{"n_layer": 13, "d_model": 320, "n_head": 5, "n_kv_head": 5, "head_dim": 64, "d_mlp": 1280, "vocab_size": 32000, "activation": "tanh_gelu", "norm": "layernorm", "norm_place": "pre", "norm_eps": 1e-05, "positions": "learned", "qk_norm": false, "attn_scale": 0.125, "bias": "all", "tie_embeddings": true, "parallel_block": false, "extras": ["capped logits"], "init": "normal", "init_std_qkv": 0.0224, "init_std_o": 0.0044, "init_std_up": 0.0224, "init_std_down": 0.0044, "optimizer": "soap_variant", "lr": 0.00515, "lr_mult_qkv": 0.7, "beta1": 0.95, "beta2": 0.99, "lr_head": 0.0121, "grad_clip": 1.0, "warmup_steps": 200, "schedule": "wsd", "decay_fraction": 0.8, "decay_shape": "linear", "final_lr_fraction": 0.05, "batch_tokens": 262144, "seq_len": 2048, "doc_mask": true, "train_tokens": 516800000, "steps": 1972, "dataset": "wikipedia_en"}
Each number is 500 + 50 x the weight over its row's rms, rounded and kept within 0 to 999. Layers, rows and columns count from 0. Numbers have three digits each. The size before them is the row's rms in percent of the matrix's.

# q: layer 3 attention query, 320x320, rms 0.0695, rows 50-85, columns 192-255
# k: layer 3 attention key, 320x320, rms 0.0711, rows 50-85, columns 192-255
# v: layer 3 attention value, 320x320, rms 0.0852, rows 0-63, columns 192-255
# o: layer 3 attention output (transposed), 320x320, rms 0.101, rows 0-63, columns 192-255
q50 101:419496539525511554598471473456544469552505531496467441533422518477476502502500490564483508449522492523395471442473532434504568507526549435412566551489492421502550448445463537544474463463488607
k50 089:451488417568468468481530523500567558423540503467429434570479461508530417488440484478519508542559499412438532493468464471561488575544523479593538508483456561529460444526417496450511548527496477
q51 120:443513505556502442501632503483582524513447471568521476519525423504484436469510631429471508484486477488527412619514417488536564541478504479532452475472542484540538566383448575526369431517459496
k51 102:505541512528495604505516512575477552498486447454428586533529452511544491500507476424565470437595493572455543402540547527493556492457526524558537441476478503517481502515507484567389480480475467
q52 105:478414490488516480448424448525546548512601497457419508491450517492545577482507495401536479534470494402459553466493441456522486529480443390538501583563465493555605514455542487589448606523446507
k52 086:450571567415501544467479508474477455463409418481550485551561563501540491563509485548577394452517462499583530527505457514488459470531599563610527523440407492461506553468463482418464449438533522
q53 113:558503508462580483458454483486437425500424479511524520514520526512441612462499461481557520530505478598510450472624439541478581510434512544433479481638450524504520562515505472513467579492533589
k53 096:514389522467514529508479449489491483468434445470536574483509514476461513561478543510557489473409561466543496562552510454552513366432548465421563613485522529440453581480459511452401474451469533
q54 106:561491576444541473492380521475467518504544524523529434503464476450524467480542519572382451426541459492498489558580516502470505594528450492465519448487462488578530485481547533574454420483508522
k54 098:544510514567506490532523465549494514518547507537511447488503456481508453476513550497476513442404493531505436434503501518433628487554457454598471546414475491509442560544511468485490538508531538
q55 121:552483448473495516526455429505506552501516569538521526555493507437441416458510553557509519477531488482599399510441531502519559431668524462505478459622511509452506573599467504449467480519510416
k55 092:502510559539534551495510530446491513447568523463545533517421484479544421466415519472480553438442515511525540356550446547438457518453507506487444572445557463557419534583411403542536449439516505
q56 112:485533448644496498529550475477535509512526483475507503505558463448580514499453478518572539509460577624460446475624452497492448444572468514456484487485559552505505457532534463482520465498422488
k56 107:516480470461432451546430461396544418505609551437510490460518508448498566453502416484451571462497502541626392520456489513491500431492523455460442494608547448512437559489540471545489547564545521
q57 115:493530499617479545564481427471409540479506420455457405575434503469459522443500429517511586565469449509457428445524559477519590495484540403438506474470549475431502509454446572485462460390520488
k57 103:380483437441521437461533468515548488403476486450415531499448530478486452539431469392554522527511545537531529484504501448576421456435476457488412593547511495448550479481509438403470488510485548
q58 110:483454534502502531483462509489497443485488391510520456531506521609538596458544506501432514580504457421489449573485442543537523504497513552562585463501509607477443529504487521579418533457502491
k58 098:399625526471518474569386475503562472409411526503453523456571513408532565541431460508505429498514520509545540462591556466588546411452492496479459606417519533604491430508557593533505505457397575
q59 113:551493478443516467501463426535530522571481415463490382551461471542545456414480569539483484504554422419509567504466579439497345560424555588540463524505519501530551491479393517486485444536541501
k59 100:482532482541483565591426504524508575514424513552637492439468514494465455586458502466550513507515516520510407511436482546503528487521495514561459481448535521541490599562504580498495478523482473
q60 112:405532476496481487531608426526476485486476458595507452467466480578483510515518499516400496445540423407463490478524597453471540505492593497477530427527389533541430516494554555538550427436611451
k60 094:443503419426494566375467536557474528526414495492418508436448511501524495476525475545533554518496453472537443533520451541413417531510403581493456451562543533424491523482424445521499585540505496
q61 119:521524562460410524494559519446496493506447517457578534478501509498544550511447460453512473453467520475510523574615555515556597496504489493453498557506527472479440490501538427510528588567511432
k61 100:607584538514644433523523518511525518418450489487514600545539488416493539526481511499533522453362503481531453472536564564355586497576519437415542391382472468528533559482481520442464463530487562
q62 113:507406391499543554521598554531426510533597469522494540453466552554468432589506487410486488440600446542493505505497397475413484478567432514573504533505456435529414563469520542503529489507443442
k62 094:587471445473521558542504528459505510547519504453466512527424408442560482533545519516528494464504530530491465515477497498497484566523475481438473485674496520442518416477543473540416481447432456
q63 108:503464412412459523472447524394521551434465432497532627465481618520530582477520552432466478558464576476489495478554402572470564504546499455513527491521547471431425484481624406468504454596479589
k63 092:541496494489500513512615590530548556538489547431418484555530516502419430474485508486532468491494454506524603486487497508577446506495509489373498525445511489424454589529567472520465563477480520
v0 139:626544538557455559441439419472672533503432456490506512533502561514573491550517470471519476524396463420554519503450507537438523492517495430506490391508473420532476452572525486534564425530470494
o0 124:475468476496503424622552521491412541421409491499538492523484499456511535483385521559537539379609497593537478417545519512551475487534469527498600504475523552512582522464468505530531496480515522
v1 143:512578469537459516457490544461480490527503454464480433545470543533499471579475537426490483513472427511542508513573436487477476586538423449453476575513500496480498432504530529543526506473536532
o1 128:518532537579501541496459539562561514506515529541436576405508449547535577461510507610476546501590507519478466536461547456556589411455517489542432474533489557587516462546443442494532565513518435
v2 125:563460468498436531513461489482405473381585590445478485547498500529479507491610491492538404533556566460496492465485581595493500416540560556437454517531481500497493459499486496516507439527363486
o2 114:450472500488443481442437490462578505562489460540523500537478467414526494519488561569498453463527503485589527500550516485472477529522407444494473522470569453451457504506515474530398453571508571
v3 129:511526448591493505564504555521435317435575459573482491470468529436478527516567455502400580549575580461573567432450491482556466428579437507508530524511463505508499519516476498577491581515468620
o3 114:451513505523517496460486455579486618579479625423414471535535529514514491535482586533593495499449415489474463540508563512462529510414529426451442420518520443526489549489521563464525408488553423
v4 138:489384472529502569431501524525461575486502447503554542444401523496455477485487488504552478459462562512445559539564521488500558501494489516604539467474494530510551491565409506535465478511529412
o4 120:596557552490478590513528454493500414486582528472446518555561513474551587445431465494580495514495508499430417488463574502473475464528572566345516496486558397421522512482619502490489491480490492
v5 124:446520505551548394554607466417411581533470564457502527485417561504529552552506474561520466486467504539457536501495592485524449440523563524495408494503590453403578547501419454553452577464502469
o5 109:490501476524504589448417526519577514579510441515484414489495462546447468450598546487511599520558547507485550553473438499453559511522472432476518527505482525472444412480500514513474447486517562
v6 134:429613480428435471485509436503598476560515519588505573428427492443450539515477570541476527469498462559565523556550453561554584562507456571530565482541481474465474541509458496493630394518462519
o6 119:550503509526562522556483552564401540505517478413449497456484465538468442571522476449475531554491514527463517466571528476453434430491558548429492498494436538507610529601627495548527493452561484
v7 134:502449553544411483540505497541529540484441514440506538510506518547613506442455413483542477405565455517445512417513509501484486416480467502473433496415528521546526410417612451462456517512507548
o7 127:485493546469569545395529539479516494516502537500535528489534479544468420566517461516505449558534473467564502565509394488485489636499538508538472539496491513507469601564373493487548547547449461
v8 113:430504524529494438509558476486526546473474531438495510492511525467539531412482430567601463530532503525494482503494470513500582432494560489482467466552544459449505472483588567470507490467420408
o8 107:637438450477417494490510467534522456484474557496534499441484431544405477577522514487420564519444547462557564555465424540454472600564453482539489599504495518471428508508420498511446459525523588
v9 132:474477565599559466494511593450471497487557392612498488408434536545561502342495431490498482505486559526539542522453551455449456456466544483608414570415507448408466505557476529353492453532526464
o9 123:418506511421558582426574422524505479507456564428554508559549480500424548619529586512508550443438495432497511463565549567526524528569484593400658447579566530551429448517532530593510519401437485
v10 125:444425513510596563522575601505402442534479508570502464478513454535485468547503443498581536465522454450526551517612446425498573439551517510543541493511491575533545475511452607482549552510581481
o10 112:586563597453458416458500505567529494495487490522511478522514498449420501499470501530458522569418524564424433571404507573498413542504469444495553576435485462565478521485548464498453549433466427
v11 133:483473418519411580558486532587495452561566465480462498536481537428466460584413490459533598547577478486508494514533441484495356574514406479476459589427513525497485531472575601405455519547480507
o11 127:460566537506521410527515456523532448459577581516470555490571395542502508485525422583447477450403435600510471454503568585527571483506521530365477452551451460602522464534500417563520487478500523
v12 123:515421510556577452530415563525582451474468465500471504498479471536428495490462484458492489530373465439487458530563476516478516510542560445570474496528478441461474522535508464556453435480491569
o12 116:429596399504469440404540484468533432531582609519483498463511579497580466534506525535496567477489526520481538421360521481540476541457549518546480459402492532525504491505531573449527471526497533
v13 116:470473411444453570541493476466542434536502494598472531504470459438399509560417506522480527410500511483440435473520477512450545509536440568484554491502504493485557482469507531445455489417476483
o13 106:553572583467534394513424537538502483511570386425496523527557416554502560439513444465482461518472451472537566464442527578516561411397448531474465526524525548528569545604495548605544446520482542
v14 125:597533548517521554477587472517472549509581477432499559467503487518491512548587444445469437484521519504553602561549502514496456531480445468503601420441541541632541495525520557480514505473516462
o14 121:503433542454488505509395454481558514513404528446475515604454484424439527427381468478577542515492408545551470523558479495511580496439539503541469527532515501396449534467460539471461576471575558
v15 126:521490502527414482441506475523516560583346555444506415475459495530526454461496525504474569483523460406481526456536495522477500475491553473543388440417449504511452531389504471433527526532417485
o15 113:349462515485478443531529566506501478526600470478573467477495512539538583479573579462550417448454502568508517459467463490526445486439535607446521548463497550500600514614483536492458509510497567
v16 136:490391527496498521582579506516461569519561552479608570451478492464484595518500452495521544501511478544452479489552596509508483498560587525589499501545562540546556419474430462481458504430627513
o16 124:551550494447579456476453499449567457540461476513377500604483558515459384489527519521556489569493527469484570532456419474561548613480495475444499510462511413467483608441480505503495512487436450
v17 138:512527539479455556361540574566458455533491558503566578492530491493505544545489402503486514472562504436527435526533539502406538472515461462466461515465451573471468425526509480481495500551454466
o17 125:471442497521476373556448538439538445547599498513448480571493458521544459507498425522463567589515513533481524506499517499626563439554548585489499432517569483531576544522466506598581464539418520
v18 129:638526520462550497561493598485468493611438509444496510514583419468517458554508447501453501531478519536540513570540475474448501547458479471550373506528526472545436529518542579500532536463525489
o18 114:501502495519410492431518434540487508490567538570461483522481485483557556469461553492558495556533498476481520521456501472566551441538508539492569483469531460474486408498490448601461490432520397
v19 128:565484556445492538498443546484447521478517548475602556511584545529505494540567560444472458520492496445509452531607515507440469531519429548474461487619510538481438482543449469686496545482481610
o19 126:494482568513485469464534470482590506496523466547432490436478457474481534457487533558504555439579520628477521447441532504546471482538516456506478503369482403589535510551557485367463526506526406
v20 149:496452538563541459585411454509500539472492414516554374548539514507599464541507552521566510446509476537462606549547525487481454453446546584530435532460521425523561532546514496509545471502470541
o20 126:476555453457498564442614537532470405491544547497480563416555533592507441468521539548489467490488540441512491445393466488485538515505514477532537519483502495489426446482519575525486583517516499
v21 115:507531483554518499407492481520513537479485412532550513471487550503491521564529429531458468583464574413574567424400497473468490461595374500449534436475442504560465553465472478442478587401437553
o21 108:444458544450505509533398467557581548479568528502441425470531442534561492519426525498520590509493491558544434445644497504600424467379541494500493590521491513463562499489493438515474530501536453
v22 123:501589498549480544488466489467466435538521517481424513533581519474525561552421520553490558441507448496537529561514516472474511477518458511466419576511484486453442431471505471521524478572467457
o22 121:488442441531460531514483540497484472451563525651484549456521448522471480478538447527416503533451500480442438508481515564487576546576469450446518468492497478583585494512621562538545558486465478
v23 141:503540480512464442597504458462556536549485522459564523493505499444492524502432383499489484517581565485508526477509604555498477482459476511523405462520511540564489559462511524513536463416351481
o23 131:490452570568519554424522543483449573524546598490442497536530450520537478514503628547555554486533482468505457491534334501542517518552533455406504433521408521446512411539504461479481500445585452
v24 140:560437471477495549484563436460492438584501488466486518591554524547523522498597469506472574556649502522551515445427437511532503413512477496504572473511520528410465491517497452508503498469596483
o24 120:423528510435490477534486548562550462482442483490521482481437493526476503497461511556539540447496486337432444587494544498492506512489530488500463512438521488506434519435472528547531563501476556
v25 134:486466554494449495462501515495534510444493479555514365444436462480526434484459470543526416483460474561470508487541559462452478464562498509570501554549496499549456479486523513472580435517425453
o25 121:553531436427561479546419478536480554591554504535497549539589484524545433568544542487522559415461515501479474482530471535533437526431546495550497550508460497494510528496491563521516527469504506
v26 132:551446420451497383471588512490458650470497449496603447489401449466487590528547579446441490495476574518495572443511508563539469552507446493516501480462483506524664559457498474456495492450462493
o26 119:513494576495504615500439521537526446644483500417455618502598470551435509425532494431527520488433492527395545526566423482524511362416506550476522564503505507499502463506603515498364440572555513
v27 128:424517526552567421477499444506528575493482588556572579476515524585536449544489521489565522424421468477522496610554471531433505504499546427563477540540564439576461494535495536456462473565504447
o27 118:522552448501383507574493542452393403504537487440544394550516510421511598473513478596485456459513527516439512468440555427576567459500492589520586553477475538473586563432491469518531514540529507
v28 123:448357519501434510473456558443555560503487438538570471492458489457505508492486442556520469482577524592570534482460509482500566443470442429557491504497381582403472458522533496536465574490462457
o28 117:467451582471572517541540510552522422467523505503430570505542537525578572508435551395449527451533459432370450525458553468484473554484523501486565483575550461562526581484513453457557458506528439
v29 119:560557508492532560485556443573515556431506449565514565553447530525424448605464564376557389555490494496570522457507599544477517487520478511441417471357530419515507548549428498416535439534460523
o29 114:465492487494522437457488604448561515564500594494448434467490490430524492491516473588488519387501491542454428471517473468543438477516443481518523452665422514491486428493521504588482467418524486
v30 146:484478425390534464519439457491526582440579488557449488544455451494357523434555521523451633528546495580572575395497505511500447544535489504508580510363385473451546562459454530474503499494515453
o30 135:526570573588451525475543542497498437605366474466537506473591468542479490598478494449536478478411506487495459494550498471439533409419549505478515445636562489531454486550484443538427455509480506
v31 134:616502496448505456527522485499453514461553449464563428436613610630511535529461486464493512490477543440494458535489582496452465492490554547435432515486497577512539462542501386464635455537549487
o31 129:447531508522520480442536513552498460544415522533466535494457486465509511508555588541552529469500388630515546495552481488547575485579466503472498467513641415503494525536446571483436565506477471
v32 126:525489487446533527582506373527588475565565478523636602539440595562458510534577437455486546561548465547512536499518464470494451551571497568562530448589552494459461558409657476574443531502487488
o32 116:426499429533454470486514657465430497515435530487481455506554511450393487448510492517472550490592509475569523588455485513529476574522613516518508511461511544476496437464412587510474477500511549
v33 124:518637484513491494437488471511461577461517352553506509476498531549426461478552583538469439530401542439539492504646524418438458465552508617470614492533468568492507522519506471519412456515544531
o33 114:535454475440531534597467530491429543556477464390623472600511481406473515504491445452525560493533560539572500497561497565499502474494548460417452538502554461584534549519515542398475529484523456
v34 116:444534514508466504493471444565509424535465483462418482569452470461458478502486470529407399547466512496519547493491535467533542476499436460422451507555467457615488522545474472550555602469477540
o34 112:521529616535533505404484661473458580443473492512488549476493488523612563460482474525516573504523530562514519534508507539481490474439483504545532434471455549450611471520488532489479388559465427
v35 111:509538431547503489517472497458476495622500506571525640448462440444530462485448481515608516544501523536548533452522574479545519471508585448534534547535564527461427509435442551484465497493501472
o35 108:524460556499548527473414580487513565464552548486450508611509535540473502477488489537504555484498520450471490503484500533520525499536490438357493499506535432471462508517573504568487579529528520
v36 145:416594466466421538534493446479576343468581611483351475528453517467482393448499477551533523408463431533490528492512470449573516500489466509483495392535477534466564529478522460568550572544483523
o36 115:570417522480550456512472555536492598491425435489512489452524443509467562503448552485494518557467418452549519565477554497446462565398461540525471552555589488487580540499459489475520416473529503
v37 122:438578453489477467550496475531570458611476593531437513494424480363494583561458643473503526557514433599539480367556535467482489477531480459510506498511487386560449432492529575627446502549474546
o37 112:613492476470527522479486590486474583466589442530492462507534483533415379487430476558468565479427618487507497568433480535438497500583556471439445459478471481428543439549518517478527536484595516
v38 132:464445442503529603494476552558476486520475523526516531479458539460558555533500582497486473500527465478457442594519499547467548409565404507514644510479491572506602494475481405443487546591522553
o38 127:469547501463579382564481474514461448528614482492493409500539512547533437485517431596517491455450574556538477424593539539454446556479539665500340464477451441483513577540454449499547414497542477
v39 136:530500527448577453440561501536447511540418543446583553449418510423534416465445517499554415537470531556445571659531461516489536511449558588437536415600567555595531557568493527480551527516406520
o39 131:596553466535492504558499519551448511486540477566456426517519438510446552539530518446482558428523480590434518419521508446482457470549423583664576587462468413496473454510504380563507520556545447
v40 135:528454431556408564432537469519559423462624547504567478540466563365487478426476507450477545479549540523529551548481466555554537491460424524505518485503418567473447523439615526568407557452445401
o40 117:548506481519502469519479511515478541516531527554488464458556421622522526573437454455462538432496413450531440416478555541454455445518528526486485428539630410538544457483419494483519493500503496
v41 125:561523427515465484566452467530485520567458542454512554422399552485578470528507419512473568454461436553539533512544513499521575494467496510434536505488463462533417548463584596546612545495487569
o41 120:428411587511521516452531528525552408462563546536494464486550449471413511515547520428437437467527579522427504465468492509583416539480476542637541549459509525481493453431527482488480473574581476
v42 142:483500406470502513529491556578520526502451531583397503499523530495564483510413627460498444512511436504553476574568548543510453540477477461573541589458541498521506446548477523547501455486472429
o42 134:570513480444534540519492439496528476556566499494556492497529525515408499612522410600477538458499496453346423450420452406440517482529614527436445476617401458516468537502541421540584463558530560
v43 132:489532554492577465599501407468502557522456519474504481503475449561516528541450405563432452469536491510544533526452433526492565459507504526574502537495459445445483543439483565497554520461524436
o43 124:542482543522520568565537511558468445450523485544503506530545484470544505541481592553518450472567475476530475546548489500505427511461458521574575571568467593500538585598414370434439487503524416
v44 153:505540524504446546516522523414556496463533492513424510398503467554490458506397522527461371507488441494384465477498445549568508574449449528461530509566526398524534426616485535453538499503563544
o44 139:501508498543490519488469420537419477516513530507482571543491496442471568518525513509540451443505517492667471470487479454490492454572434473596503546511472645479487497498504578437503421507482574
v45 123:448519489468541523540553511527491537627454515490485603517520520460469493607496551443519576510581508458533510443436492469555508588506471437511564509497529391464534492470535500455466538461586432
o45 115:533446476509451532553467584474480564432482462491519375449469500521518498437465473512514483605484518467437489488564465487541534416490491491455407636548571474528537501515561474437591501487519489
v46 127:554565582487521505470517565516558421571580528479403459520504489475635532444582408543550533462444484522525481462452553462472513482464405473533488519473575506483452531502518432554503516509431506
o46 113:493456466546550524569503455383418601522465523459453516556532387441421430555532544485414506505432459371489517593501500487492458531643577573513527449592490540510507429487481591515507466455592453
v47 137:582535496474454500535588354513496488515503483495529480505456518453485508449437586439450533553556543537491485506525468541483449527572496470516511463498449551502512456482505501545597507575510565
o47 131:479553474469580612551517659472547491502483503513524544526517477504498447506534427590570497489547516467483440536559414533571526424449484556491467507522477510422445461496467469549427466558432453
v48 150:538461448512533511371485539576459581530539515387543496572486540543491480514541518454507482532544493480511490526583528496453483543574420451440571479511534409432522464513554521496433557476576411
o48 125:449504522527424520625458478474584484493494473512529502428521572482506551465463532522498499541541564466449565426422511409534429463486568492549442536536603559522569447497469465482485415498397500
v49 140:491486558576505429406452451488544507615365516484539470458530523506588521535614529502512424515469489466517478524466419393447479479517457462544489481524550402500417550428513480587527587497456492
o49 125:431457495465467604624542559496459579426516536513493494506516556509482607493484457508513539471491515550439547506427495591487476523486586457495546636407522562482582444548517521480489487445523491
v50 130:431513548497517507546506480402518576604416459477513484458357486497467529503470458578540332542482556437427390508427504441471451458480510435517478485476564508398456622523550529449511561448489477
o50 126:457524484449545485401494495594404489359570465542490454513554474523544527478512597475509614494486494547504554478490446548480473497483458532446592579501377588562529440555487470474484551500507527
v51 125:478477541508540526483458542490439477432460513547525438458516427495469451476479509565488503504480584453412507552460500576507540462465548549552501477576518577548468455499468468454500471497501562
o51 119:560477446466527506495529379417528529518507444430491563613406551586584513509544429467531487523462470489569506576568524522488463483498463424475479525434484464339506614500542513482559506489502546
v52 130:489428578594399471614515523525453504348549487561447448495496501523504460477372503449429493511547470558558543543557610488501444448542487467520487610539485575509449505480561485574450446455448506
o52 116:511513508520598515400404568499569468507583405482539567458489477486405442605495463597524543497489444484506465445436440520512587527490452477480460448460530407521534471496476494518470590567521479
v53 157:504526486501512394534482495515409548406458423503535443436487505542472518502430505494440516475493488513478463389502518510498540481568562516473543590454372474437519601471479515380426549476482449
o53 136:448546486500534473472506518554555545634504463540516529471575567506538404512579485415522448594369571479484536439510464473521502461555462446497493368488565574541521498456469488521479436533425508
v54 135:428468568486506547474530503473458541434618472517522522577564522452499572581501627495509501474579468490407482489505525546517481505513447509468535536408547535528517442515526429459455523541511637
o54 120:515574488417568506521475559476554370600441485476463502402520557601423488438506433481421391536475619548534492520517596509516539616454549521467453518571528503545554532525456485580532465519478423
v55 132:486399521556467552445502518558545531540492599460629584539530541497527566495543503481538475527480468502486527572534547507533454460544477496541563418460635552467593513515511429540406623475438462
o55 120:486495509429514434567486535502511490443546475484458448499497469478445472493459455461490458499572500592522457398510478421382521595403555518442532576416435457522444462510508564508561436594537588
v56 127:487422484509539516570573576506500509475558530524455409460530446572478450441530501460572575481513454454560456460598549472566513420502528475501486525606478495488540528518542589547469494602476399
o56 119:536533550515475433550489486443484499495550487520594543490468469419470508557548559538435566461460493387490527594404444564490454523558506505499458535523585483547536488496524440404467447492521520
v57 133:464508489454501463541451385475446549514480576414561441502459512509412475483490485630526575461560525422392480398478473416475487477482546521464479459502463490381482481487417421458574525494489504
o57 123:504486477582502525443527564537490466449468402512499570464478478427565535457513510424552527593497452595542471481537544519481476472494533593525584525362494442599497565515564557425447466514508482
v58 129:642520393478544532509491437570516484537494436556523491468454514556481496534430520480536597567526532468535592556556507497585462491437536664494442435431517503507507464650412552454523425497508464
o58 125:450486543548461462510569491499488550425510499512442563572449481432525527395520441476493518403488538520465509442468493473390507515529496499477490459564464484487525469469694461520513487502520589
v59 119:539564509500340543477562501529378507542458514456477551420519518476534544503474568460510508529529538457484410539516508589474535491482499448444613449530467519569469426502552490487511450544509420
o59 107:489471499463491486562545499450544499466525525494542542519526533477516431505451428471459443437476501535470519494505474499447556551606449511474396545495527499503527480467443505551487469550506589
v60 144:494483449570479461409487530530498488538479573516612557409522519508519478488508465469502448472558498539574591573380486467510455544481542563488490544496480509567477529488572528480515502550459444
o60 119:459411419539557586531496497523513546468598579600489503522487446493411536552525430423470440563482513471427469432626534456538470508568492476590608516492514452414445532508538430494548528495509462
v61 124:523650507519495524508441420511578443425428495525466589523532589546487534489531507456505510449454536344493525520443466480495530469503566528482403467515458432460537488510549502466528524510507502
o61 115:403430426437459471475560462474599490489430413470446503461426473462495459513581549529441526562531416594513553397551461525580496501541517549532507523498558510480502499517486515549438452511531511
v62 117:441450455486511538547462422539550455565504459529656475439465610461472569499487530475550537536465568409477611539526408522507453572450453570444490494559529513513469526539471493477550494470469604
o62 110:388536502488483418464523515569411519510481566485404422518533466534503393536559500479491489472509512622441499432424520486540515479521477494622465458448453468524578445517558534551511477563515437
v63 133:471497476535485467505463507398432376456535525592514461420512501482442396449509529599505556457550536473506471552494378473554532503526481434564506459545454462475437459465439463474565527505480469
o63 120:535453539431538493510520478519562549527414516461499559496487514502548613526488543485412522540392443475403456432541593510543506527515535498423534502445494554511538538501628511495473550408480398
q64 077:593498455544517444589524487551471472464481511561497511501505471485504489570470481487526564471350552429479503513543417489484475447464448573453533470437643448512596469447566466449466603557510482
k64 084:472527417481525506468523498468405531499497431381570400481490490394504487454429450478536509448529480504453509442517507379486417476530561497513499508515530570552489564490468469447520488526491524
q65 097:557422572495395521526489499518498602401564487540421484501407576575488450525500520537631535471531517537482466469424467460505481480432493438469473479491532475492532479536509534482502453474495490
k65 088:541525564473589525546492478484511497484470435570532470523485504525512524561474461475484518459450422448378443517434560542476410471473457579557445463462549454441486509465420588510477427485563592
q66 075:464486423450455499544460451572509496483504534501431436426445436506486451487494540468386399518403541518531512371576553518514504376431510540561473478561447507469583453483455522532559507484470461
k66 076:536498511473538440461515525528420462463491430449468427468478495547530483519567439564587534388500465483511505548540507550554433528463410503644525444505567584569598455479468569454557470576606546
q67 097:495458470513527578480494452632504443555569474432513496456512560467413534565532432554440461525436519621487509576466497678466502484441446475504487486564523513403364504592416481495530515462486554
k67 092:523503547397518462426561434488614459480537529457419599553480507476461463451484602488484498515500520529408546519630498509527414479424499448463519475531518455524631526470478553415495492498523474
q68 077:519523562466549542478533452497483462520453524547501510451495529496604548528584466494503457548507544470447501451554492507566499640483512462554571505580490492494452503592443443396501572542528468
k68 078:539502510511428474537489523563551499361455539431462572492557430479582496514432490512547482581496487532488555443497410581571489450499552493472544516531506521536454510532528510371517542430441595
q69 092:470519438434476507524509472431483470531561451545559507544388553527488436531570453441602523439475612509504545465357452556460475509508528445511557525504446441488527448536587451502548496523458646
k69 090:550526560447456513537543519488496403532487488480490556456471558509550423536473467499498433537468577413490508460413526470532434506465581510521472468453555482548601499498425571465514481496441431
q70 081:474514587579516541486441439480497546469495464522555511491517531470533634571573613430477515546436585550548512492504463567463478536495504521507513581466596593504490532526466518364469460521531536
k70 080:490479476432514514581525418429451487490537474491515521520495569497450450466519506496487458523439515376567596606585528559538428496458495556447530522550519533471514534498394475424457483483481522
q71 085:505553528504515530446457470520457576530502511359494499500462476485505396517433530565501506486520509485485464500498427555500483567456516572440434521509555476509488545451430585492517543495539494
k71 085:410479585562492531522519553516530539514463506558410362479402323462485490451490557492501549638564549592572485489543514533505440484544522434507523553495484533540501464527414479512494508487466468
q72 090:649389484492499512524502501485513531455494442543490477420500440446429373477488597504449426494521533484470440593522566549523515534523538532566521445479518499541464541420439550497501619506502419
k72 091:441592521479531578460464430593500536525405490590557485579411449391463482516501490591472523472546477531534482537499475558503478514539546563490516434485527440526525576491491535585445356437521510
q73 085:488560528524447565523505522539358472444647541575432501523428480588482531496498539572473434493496515451575457489486499460546581482531495531478636534453452493521486500538505489572570492461456506
k73 087:451460445402546505539504412489558481475519482467514516445482523467548490498571475532476616472448528539470601486421560485525359463533495514500486559459543572474573469546550577503575560514524521
q74 094:457560431512475486521465426504479474475592324522481520556545519432529452537412482508481540482493535601514538455411469445540537469514459484496407507510486555475582555434446512552541488516505573
k74 090:539532519443464358502539557409527457447495478547522415482540595481542562550606499531507503501448553421522566480495500416506563465469535487523483547625429505483549512548559410468465522488488531
q75 089:501507516513519463460458493532513528495551431440540468502497524547540550560432489521598438466511580483488453447503496492439519550483470475457604537498419497425493552569429512562553436474543589
k75 088:407601484452416586559506369529534479548496502511487464461526527689545544384552427574504489531518486555446451565517439557350385452451448498541503539533506428520615485414519622469517500478482501
q76 086:559578413488567379527520602458534566560407492483476400437567467471510580428535544478489415495462578527563476523515502529355486461607458558513518433513554435506506392556540432554333536537499500
k76 082:486387642473479522563434518536516548478470472525492459529431495531561411399492426493454435401554525483547544574585492412466486421505577478493580489432507498523531561469391456495462475509607530
q77 089:458556413479553465474516515537469440491491465486535522430471548494456497550531453502445613403581513546498442541476542498473551486576452516440553436549537551535436528428562537531536520523559471
k77 081:403633485522497484463505491608541494511463610546481488529454497500541426592603429412457493578426539493429501541589505507529465615486441562588584512500464553532510453429511552561404561446499496
q78 087:448456545534562517484573628455514480505606435466480554488498566553481541496471593597502472437507530570407509447532518504499433438495528532451413556586455471541496419455572554479469561454467477
k78 091:506501541446449451575540490482480515464561550526511455505457452436446521487552530515428419542507461414444494530546370464514537518544439460487448439422405427560422419519544457569489478481521541
q79 090:426510446510531442439547537489547359619474505478508498420547497408477491503527449503514525509481508463467546474512513505542530537578528415460474532511499549524540563522529460480626468552558470
k79 084:513626573493418471530434539523531462538538518495512592473606450576547503528467468451490428540488580519463481503482471475549573557511468512450502413458568485514434531540603602475512502585414400
q80 087:423471500482468436398531475530545527553586513499546553552520543563512452539420501481518487502572457578490564545439445456484519520483468561481450440496545534569492503542404490425461550478477582
k80 075:529545500533528505586490448448502481399494479440503431430526460448524501440499456506470504482547529518581467533447555561576472547482463415486548598391499507488443548485477426476446420517538496
q81 080:475478497554491471461489561514549479532395595474527531456485479515565438602503447585457543485462416447516478528469468470439517436487444528523551499444461470552556471391500447571534529537558485
k81 079:477542598453487505574465419426499514516612587429513503479459582414540530454477594524516490503549369510406539568463592563561530562470526454532429522467477511433534436586521566429469535556372540
q82 098:493487476483534464500532453550477495585506399576572531531510475521573546507540518591418515459476546529450504509463549511533448472433529457455518484476449550521520467521497488571550482395470542
k82 089:418522459465460452519534527509488480534448384481481553491507477404515553531485394535542533562583525456472578439497463521576603609427410513548472516513534446428606435497573506621486577540449537
q83 088:542514531446559590559499544394482421440428495532478420461502355494530523375581479518503458489516430438499447557477435494509454477496553498478473462476512481581465485458586452522589549406471429
k83 087:432512638518452502471549535526542565504458506536518443488486453449553553497520526461545451458539585588406564484486530514428501529481504528525531674551523502512390507519556471468590506529445564
q84 092:450540518465487480512544491520483468433558515506441483536520569537509486611555451501441523452536511540481582475362455495385536477607425465563504572491457518432497508467570540469534496422523553
k84 081:477598554558381438566436504531557553435576532458447492451511524437404510493521571497394440465572456488510435484494566501470531504563576413598489527476467541561520455474530625494544609476452519
q85 085:473530414551502498502435543489515441542475598561499463527496510444498466539531486487495521514537519482564469573391454475579480580498517481524485468481477548488595480499448537443521547510501544
k85 084:544522432512475465506437516376513537430474519468545600485530455419449494535462510553519542452494568518556513478495533538584379490447401484542456522522476411418491516444555492521484590535458466